{"num_hidden_layers": 11, "intermediate_size": 1280, "norm_eps": 1e-06, "bias": "all", "init_std_qkv": 0.0264, "init_std_o": 0.00562, "init_std_down": 0.00562, "lr_mult_o": 0.624, "lr_head": 0.0134, "warmup_steps": 200, "decay_fraction": 0.661, "decay_shape": "linear", "doc_mask": true, "max_steps": 8416}
Each number is 500 + 25 x the weight over its row's rms, rounded and kept within 0 to 999. Layers, rows and columns count from 0. Numbers have three digits each. The size before them is the row's rms in percent of the matrix's.

# down: layer 8 MLP down (transposed), 1280x320, rms 0.101, rows 1268-1279, columns 128-191
# up: layer 8 MLP up, 1280x320, rms 0.11, rows 1269-1279, columns 128-191
down1268 091:471495494490498517494554522511499484459493499519478530519493453513509465505494518500492505517491500537497464489481448494491497509477495515511476524558507463483466509490518493514492482511467451
up1269 096:472506525510543456516470534493523492485500525465530460505494469511530467519504491511511475506512505510519451506538466507442487467522473515487521525479493495507453482473473534511532457505493496
down1269 095:513515502516521533486493514503516487476495524494496505492508474489456508504514517522485517458462475501503497535458499480486473530487519538525487483474531523497519485478546510492475506442557528
up1270 094:503522513511473495439496518485495514496457526492463522519482499507486474505517507500510511548477446525476486518516485465524486461506548487520531487518523471451501519493508520503519494522454550
down1270 099:471490496497538479538531460521517540454455529442475510480475476496495501487506542505494476497460537531450485520517437502469503510479506513513469503513473535484474510511488528487474543493488492
up1271 094:433479445497454495502533526469564482491509565470507513484504423503532502514484493501486511492487479521512496479510555504483487465504514450541539439511486479538508534510503519528534482491479533
down1271 097:481518556499496506496475505519488487474520499534497465459501471540468518488507495486524513534497484462480477489503454489431489524503506507509481529509523521484483476551531525512470512509507495
up1272 096:521505479502486504508457485452531518507484491511497490515524497512471481471530480474531481546503517453509494535517488521484508490491509510514496509504470516528475497513476511465531519521521516
down1272 098:533506455465494536486525473500471470476519520533550498499512550502497438521508532545502511493544547490509500513500472523498484494463514517495522495535503502484464493503510504546496479469496524
up1273 095:484475496518515515507522484495537491503481487534493509489545481499527496511536447495512534445528522488495547502503512510487510501464523443479533487484515504516524486504514515511477501464528500
down1273 104:487453505465488518474472483501458471485521533504527458511464523487479522499445492506489499463439479498469511476498489497475455488490486531516465531521500508489492535502532489492495552528499474
up1274 097:516476478499515508479506496509539522550500498510500495482513527483509520490513474523479492482494463480520516442531522509500467518527532504470451481481483536505523470538485480508526495497489438
down1274 103:496492459508526521509464499484518505519486505508519509516487469523476506508507476491495532469475467481527435538484513452491548517473487493490531530503523495513516476457512447475497502512503543
up1275 089:550509505473532454528504457518516501483527451484498485491508495505476447519512484511506490558491472523489489489488479455483515521457533489503512475491478491501503467455497491519512497502489502
down1275 093:481537459531485510483478523481490543504482520493536497531502495486503523439504511508488502483522478451512493507521497534485537473539514469528475523473510486484507545531511495462483493522528530
up1276 095:534464487489520507520478502488519458507494509493454506506518521464490515539461498546492486476495471492491513509519508473518524465476497489455470504514532518512512524458524452542438467540472518
down1276 095:506542535543489473488492471506488498474481501520532516489480489527511548511500498480488486501544481474528506473519503466530552493543499523535533500534520487511484487500483506449513529484515475
up1277 101:516487489494475503543513464506576575502497485514501418502482514548478495523508478508534475530528510546489510482493481507487475515524514507491441512487491517498482499476492489495475467541537485
down1277 099:498530463481487514483515512482482503480491516479551505575505518479507499539449501547538481470501521472502499495520479483511565493498514488491486511490444491501468518482541481529492544490516519
up1278 098:532500494547504521512476498493456542510489478481473515501467508512491495552548463540503499492495469509465504507492486496447519480515539514469472476516512498484518484497476493529505509470482470
down1278 111:463500491454526477507467513528510520516534487446486489491469503496500490555474521574469547485506524505457517505494496489510511534468477510498533559468471453465518502505455506453526476460476552
up1279 098:496477546497474480494488484485484529524460483503492480486530476496492470466490500512535464534509518511513493511488534438535500497470555494513478487518478473500506519543504514543477469513502445
down1279 097:521460514495538478490472493444486460499503510543496530489493513466529508470522525529527515547473495540476511483504506502540501537506516525508517479484516467504547465419491467507500506546492537